{
  "hidden_size": 640,
  "norm": "rmsnorm",
  "norm_place": "pre",
  "norm_eps": 1e-05,
  "rope_theta": 468000.0,
  "qk_norm": true,
  "bias": "none",
  "init_std_qkv": 0.0158,
  "learning_rate": 0.000613,
  "beta1": 0.9,
  "doc_mask": true
}
Each number is 200 + 40 x the weight over the matrix's rms, rounded and kept within 0 to 999. Layers, rows and columns count from 0.

# layer 5 MLP down (transposed), 2560x640, rms 0.0379, rows 1693-1705, columns 384-511
141,242,245,247,151,224,181,219,220,158,224,165,235,259,121,197,203,253,159,144,189,172,164,187,162,276,195,99,172,179,163,200,238,190,200,200,193,179,152,184,215,176,254,187,206,223,155,179,277,275,215,161,241,251,264,142,215,148,218,133,226,227,244,275,203,129,165,245,197,162,175,183,181,184,255,160,221,176,183,198,248,161,275,225,130,118,182,170,247,241,242,177,202,220,204,183,159,159,226,135,168,152,159,196,171,218,209,207,158,235,233,174,180,101,149,133,228,128,227,227,146,243,226,159,144,247,206,228
234,145,237,163,254,215,208,275,195,264,261,125,181,191,257,168,210,154,217,207,203,204,226,171,200,239,158,146,192,184,193,170,158,290,183,123,226,178,242,148,165,152,170,209,227,241,239,219,241,197,205,186,210,190,139,224,218,208,214,217,135,188,198,99,315,172,176,197,246,202,216,123,174,220,135,244,170,219,225,201,235,232,216,251,163,226,206,231,192,169,159,246,218,241,198,199,215,171,173,199,151,251,131,232,191,205,173,202,215,207,210,208,249,240,153,219,192,197,232,267,162,181,109,214,203,195,223,225
261,247,180,189,195,222,217,96,200,162,149,175,261,186,200,165,186,93,152,211,262,188,100,169,181,299,168,198,156,153,132,206,213,225,201,134,220,273,181,210,238,251,224,63,149,255,292,255,171,165,248,243,206,304,206,224,208,263,158,170,69,152,178,142,239,161,181,225,265,121,240,170,180,186,170,257,159,157,120,192,194,160,196,183,192,236,232,215,239,161,415,238,214,221,201,251,142,315,221,240,221,191,156,233,229,213,113,207,219,350,199,193,206,186,103,269,194,234,233,279,220,194,185,200,216,286,224,175
168,156,201,201,186,226,190,174,172,154,284,236,191,216,188,266,196,184,194,170,184,203,147,175,126,195,220,219,140,220,161,228,182,240,226,178,185,224,179,227,323,186,220,191,203,253,95,227,162,160,212,133,195,210,162,166,244,210,226,204,185,159,226,207,190,172,254,186,256,247,242,206,186,193,200,184,190,209,116,209,207,184,171,180,259,174,206,173,216,226,152,130,203,212,207,198,223,155,158,207,252,228,198,222,144,204,202,212,280,238,244,306,177,163,196,133,170,194,169,172,141,211,283,81,115,182,257,184
178,156,174,202,168,177,179,105,158,196,191,246,230,216,184,195,183,211,177,195,220,209,260,170,164,211,209,209,236,267,241,210,221,230,187,158,221,187,233,167,139,223,253,190,195,246,260,207,311,147,216,201,259,170,199,214,198,241,232,144,179,198,211,148,197,245,232,195,139,175,39,187,253,249,214,166,138,189,210,198,136,215,229,122,192,245,241,210,204,149,215,179,239,190,187,217,145,187,122,208,222,193,230,144,212,220,221,196,120,179,235,218,216,188,149,199,225,179,182,175,152,198,243,160,256,184,213,164
165,156,151,170,165,276,202,263,271,226,211,212,251,196,233,170,263,196,268,185,247,271,212,252,189,235,195,195,216,226,280,136,230,231,227,204,298,233,170,244,173,201,294,158,202,252,135,210,179,252,174,184,248,201,273,150,217,245,185,203,247,198,171,211,184,229,115,250,249,190,189,201,183,203,231,170,223,176,184,333,187,185,183,226,159,157,203,196,217,179,158,202,172,249,192,176,168,222,229,208,233,181,160,155,229,163,211,216,208,172,225,230,227,220,183,250,129,172,117,265,223,189,178,240,177,228,215,239
201,87,135,245,235,160,173,298,193,173,211,245,172,178,133,148,262,258,164,229,134,200,195,150,235,158,153,222,190,180,185,252,216,173,204,242,193,187,253,222,180,291,188,297,216,231,167,227,168,269,161,165,227,222,158,198,206,187,199,234,223,172,143,266,242,169,202,245,250,178,154,195,228,247,220,193,207,213,202,254,219,206,186,129,133,213,185,209,174,150,174,163,215,168,151,156,237,133,172,223,163,267,197,192,248,211,190,230,205,224,214,186,163,242,271,204,165,139,162,243,257,266,188,190,227,191,201,228
242,148,231,215,187,195,241,233,183,206,191,161,266,185,234,232,193,175,144,194,213,196,172,204,176,217,120,180,179,176,131,163,192,125,214,165,253,173,146,278,241,252,137,251,161,226,216,154,186,230,256,149,209,179,312,208,162,140,172,156,158,197,237,167,145,199,172,193,224,239,84,198,222,149,238,246,218,240,182,200,199,183,220,232,240,196,185,237,217,126,194,110,208,269,253,233,187,199,197,204,225,245,227,190,123,155,196,180,301,240,217,201,223,122,235,280,174,173,211,174,91,211,198,208,202,205,203,250
208,226,254,120,174,143,223,209,201,196,262,155,152,155,217,147,264,280,204,226,151,129,188,167,265,205,172,202,214,234,164,211,207,193,192,204,186,268,173,237,242,224,239,154,175,153,197,118,162,228,224,200,159,188,201,190,236,187,225,203,267,205,247,156,262,188,187,198,226,274,173,225,200,231,179,186,163,214,162,244,209,233,199,151,230,248,249,189,264,211,264,183,175,176,249,209,169,238,239,226,174,209,253,187,231,167,149,221,258,205,179,203,159,175,157,279,198,226,211,195,243,216,186,190,265,188,195,167
303,199,153,189,189,260,177,181,225,143,172,225,149,219,232,181,159,263,181,237,176,179,182,206,223,244,166,293,183,218,177,161,140,210,212,267,234,218,179,169,187,168,213,147,150,197,230,193,233,249,221,241,192,231,250,244,198,187,167,208,110,233,239,198,216,222,215,204,214,161,256,141,216,204,208,240,195,200,194,225,148,222,281,198,231,250,132,222,240,141,221,237,220,158,290,139,209,239,232,197,133,163,200,212,103,216,156,150,187,172,216,197,232,250,214,211,187,140,200,198,184,195,260,167,258,152,193,189
262,143,180,185,190,150,227,198,172,153,249,229,224,225,140,254,220,210,207,219,122,254,180,273,200,182,230,216,194,237,145,197,178,113,231,217,168,207,204,199,231,160,267,181,121,170,169,111,224,141,278,167,169,217,241,156,210,207,195,165,252,254,185,210,238,149,229,173,216,241,124,250,210,159,177,184,215,182,210,175,246,150,321,205,259,116,142,130,226,235,142,254,233,186,203,173,264,235,211,153,194,176,177,160,198,234,230,227,250,219,278,169,127,158,220,239,257,296,153,175,237,252,202,172,182,197,153,201
211,131,243,222,224,202,276,249,249,176,202,243,237,131,282,166,183,230,187,169,118,197,218,178,182,161,134,262,170,175,199,181,151,203,215,236,250,208,134,236,212,176,226,126,158,190,137,224,229,203,241,204,239,168,241,185,208,240,205,233,130,260,218,210,140,216,229,164,213,166,190,229,240,238,222,212,225,232,201,219,166,114,227,204,216,205,197,196,172,241,230,116,238,250,329,209,193,200,218,226,170,221,147,205,183,268,270,197,207,198,231,132,249,173,220,201,192,164,177,174,202,210,198,253,245,197,228,171
109,179,137,168,276,255,219,207,235,252,190,203,177,191,174,245,180,186,220,162,207,203,211,162,171,189,250,290,189,211,205,164,219,280,193,193,193,195,158,243,172,254,169,204,244,236,188,163,251,234,231,246,167,245,176,248,212,145,180,202,155,236,171,186,202,278,174,163,203,250,144,189,179,197,212,218,203,218,131,207,200,176,212,181,200,170,183,109,194,240,227,181,235,171,236,246,195,198,126,237,170,139,150,213,165,171,213,218,161,142,182,234,181,221,161,201,201,248,214,119,189,137,195,199,240,184,166,171
# layer 5 MLP up, 2560x640, rms 0.0425, rows 1694-1706, columns 384-511
271,193,238,207,206,175,207,248,151,144,261,204,177,188,203,154,163,101,200,182,175,229,133,245,180,207,216,240,132,246,247,134,259,267,198,114,186,150,180,138,222,130,207,208,196,184,241,232,175,175,182,232,194,210,198,176,110,249,221,215,225,186,171,247,256,230,227,217,215,221,219,160,149,195,206,192,189,177,229,145,167,127,195,181,216,192,175,237,183,218,217,140,117,182,269,217,222,234,270,170,135,174,217,154,235,176,219,236,220,266,193,201,236,192,217,207,203,125,169,214,151,242,113,213,166,220,192,189
268,185,228,244,244,164,187,147,211,193,221,192,232,211,168,231,186,307,227,157,198,205,143,365,177,103,229,266,226,354,277,192,235,151,170,219,253,189,250,214,292,150,185,177,240,198,292,215,170,177,150,292,242,214,122,198,197,213,252,156,227,252,178,209,242,146,133,263,194,209,126,188,123,172,215,163,152,166,206,193,235,257,270,254,253,244,167,234,202,250,242,252,209,251,175,196,239,253,157,115,262,218,234,241,238,266,109,253,81,164,152,120,178,242,232,206,214,122,259,220,175,215,145,127,133,289,208,315
254,179,207,245,235,229,136,199,265,153,190,251,183,199,155,178,166,157,188,198,207,196,172,196,180,166,223,205,186,191,239,252,127,141,233,260,207,147,162,255,221,159,177,207,229,199,192,160,178,175,272,132,174,155,225,183,204,218,238,242,196,145,220,160,227,254,213,116,210,254,201,244,224,285,171,140,201,185,145,175,126,215,182,140,171,145,191,217,138,201,225,221,253,241,210,186,156,208,192,207,179,191,192,178,166,177,221,282,227,156,213,218,274,123,283,248,223,196,210,156,204,194,265,222,212,157,194,145
156,193,138,140,222,232,264,217,230,192,212,159,238,213,180,182,130,191,205,153,266,236,185,231,222,225,199,222,266,237,280,203,220,148,159,163,237,186,224,139,182,147,237,229,211,280,234,184,230,111,178,171,232,147,169,206,168,172,266,183,210,207,148,223,262,263,174,204,229,197,199,247,198,182,206,133,182,184,121,169,96,138,242,176,192,250,248,249,201,235,142,171,216,198,236,210,235,187,192,199,269,156,245,176,197,130,160,157,171,237,276,163,167,204,208,191,181,174,238,182,164,191,222,195,229,188,195,191
214,202,125,244,162,253,196,180,157,226,184,214,269,181,255,123,119,168,266,198,234,252,142,216,160,232,242,268,239,197,255,181,212,209,259,163,196,138,176,195,200,205,229,160,169,195,233,181,224,177,148,201,222,167,180,269,214,181,198,152,215,227,186,207,187,184,177,209,267,130,163,229,323,163,205,205,165,207,176,204,203,88,157,186,218,281,229,165,190,229,198,196,194,171,258,222,247,220,224,152,155,182,152,265,214,168,192,214,216,231,305,205,196,169,174,193,307,293,168,236,196,271,121,156,254,138,192,241
309,202,178,266,196,207,93,173,214,175,195,187,153,244,163,127,245,171,123,166,148,163,158,126,176,175,226,271,187,171,197,193,206,170,207,193,200,187,261,215,175,191,181,239,171,122,248,266,185,171,155,143,202,188,150,141,196,181,219,158,211,188,242,235,132,189,215,98,197,226,204,291,211,218,225,241,238,128,243,151,183,220,215,276,185,153,189,232,216,248,226,218,184,176,138,206,237,121,221,174,206,277,242,161,188,198,185,300,171,254,194,243,274,185,240,254,229,192,256,208,218,224,162,210,205,249,286,283
191,188,161,231,174,137,184,249,188,161,224,206,214,162,219,209,277,221,135,213,200,265,200,192,184,179,148,145,208,183,267,107,231,231,184,214,173,263,201,180,176,230,151,230,236,169,173,195,202,232,185,215,213,193,178,251,152,169,200,202,150,277,222,173,229,180,234,251,273,223,209,230,232,193,238,234,197,248,231,195,229,158,199,186,198,210,138,275,209,205,144,177,184,129,200,262,211,144,182,231,181,230,334,242,245,182,167,182,227,312,140,284,150,96,186,220,206,224,186,215,147,189,149,167,199,236,239,243
265,180,234,261,172,144,190,243,236,160,218,196,206,222,210,154,206,215,197,217,158,111,209,144,160,154,231,230,196,285,239,123,168,130,149,246,227,236,151,184,281,174,225,101,219,229,256,272,239,199,160,225,237,228,213,149,208,279,188,269,240,211,210,143,187,175,172,142,147,188,210,203,220,197,145,183,215,110,258,176,258,170,175,142,294,213,159,194,202,188,298,155,206,193,201,220,222,252,206,236,157,197,204,216,217,207,229,203,113,178,160,173,213,154,192,202,152,153,200,193,245,194,195,212,232,185,182,186
249,111,240,175,180,211,199,183,201,223,146,244,208,130,203,199,166,239,163,175,188,201,236,228,160,208,176,261,196,170,232,226,194,127,213,180,186,218,230,201,198,163,147,216,168,188,215,208,202,242,243,255,136,241,177,195,194,208,232,185,206,223,183,160,220,251,292,166,193,226,179,229,207,191,225,186,208,185,205,212,127,199,246,158,201,187,183,155,189,203,233,188,146,212,174,216,220,192,246,204,142,210,184,148,101,149,127,194,175,128,174,147,292,190,261,290,143,183,231,167,104,199,246,136,190,161,192,201
176,197,183,114,280,230,144,201,290,218,247,188,207,177,224,175,188,195,226,288,262,255,211,214,186,233,269,163,119,195,173,227,183,193,173,211,233,163,282,193,140,195,241,213,161,155,260,207,222,261,101,162,254,173,217,150,237,221,240,247,249,197,261,178,248,183,214,272,219,173,147,215,266,206,193,223,162,174,141,186,209,102,221,189,241,182,209,280,208,256,132,231,193,183,197,209,255,207,150,210,254,221,240,147,269,156,165,148,132,152,162,228,166,197,221,108,192,173,213,227,184,243,223,200,253,234,250,147
233,250,152,110,185,185,180,230,223,267,193,186,218,201,212,156,153,249,276,236,259,257,208,208,167,224,149,223,218,248,170,197,156,173,220,171,294,149,225,241,197,144,163,190,200,201,188,192,237,192,217,179,186,202,208,127,262,190,189,194,219,257,187,199,176,193,233,158,249,202,176,228,217,230,227,221,202,220,220,194,138,152,243,252,287,215,193,186,185,170,235,179,171,191,175,260,222,219,211,183,169,233,179,173,180,236,217,221,156,186,230,194,242,194,235,242,203,188,182,251,124,213,198,209,140,136,171,203
239,235,172,144,214,211,155,244,158,179,205,201,185,225,234,204,102,246,236,238,246,225,140,203,176,211,271,255,174,174,216,234,234,237,198,161,166,146,166,186,257,150,185,196,228,224,167,167,192,213,168,173,123,204,189,246,235,214,243,225,214,232,219,211,238,240,152,162,152,107,164,198,198,197,221,243,186,219,183,160,164,161,241,220,180,201,218,210,206,184,273,231,224,226,234,199,175,249,192,220,230,223,226,130,174,174,210,155,208,205,237,173,227,226,236,203,221,186,227,160,195,169,205,250,225,224,171,170
232,235,158,218,169,206,248,284,169,213,278,259,225,161,205,162,168,221,242,204,211,143,153,261,226,230,154,219,143,176,226,217,152,200,205,183,218,106,235,108,257,183,174,229,232,215,196,238,235,156,204,154,159,151,118,204,226,162,254,166,162,235,199,163,199,247,229,181,261,226,118,262,188,153,212,171,132,192,182,144,270,199,131,208,121,247,192,170,174,228,139,255,202,202,179,219,222,183,274,223,191,166,204,227,173,215,187,195,203,150,239,171,212,210,150,208,198,150,256,200,190,159,150,175,227,144,196,242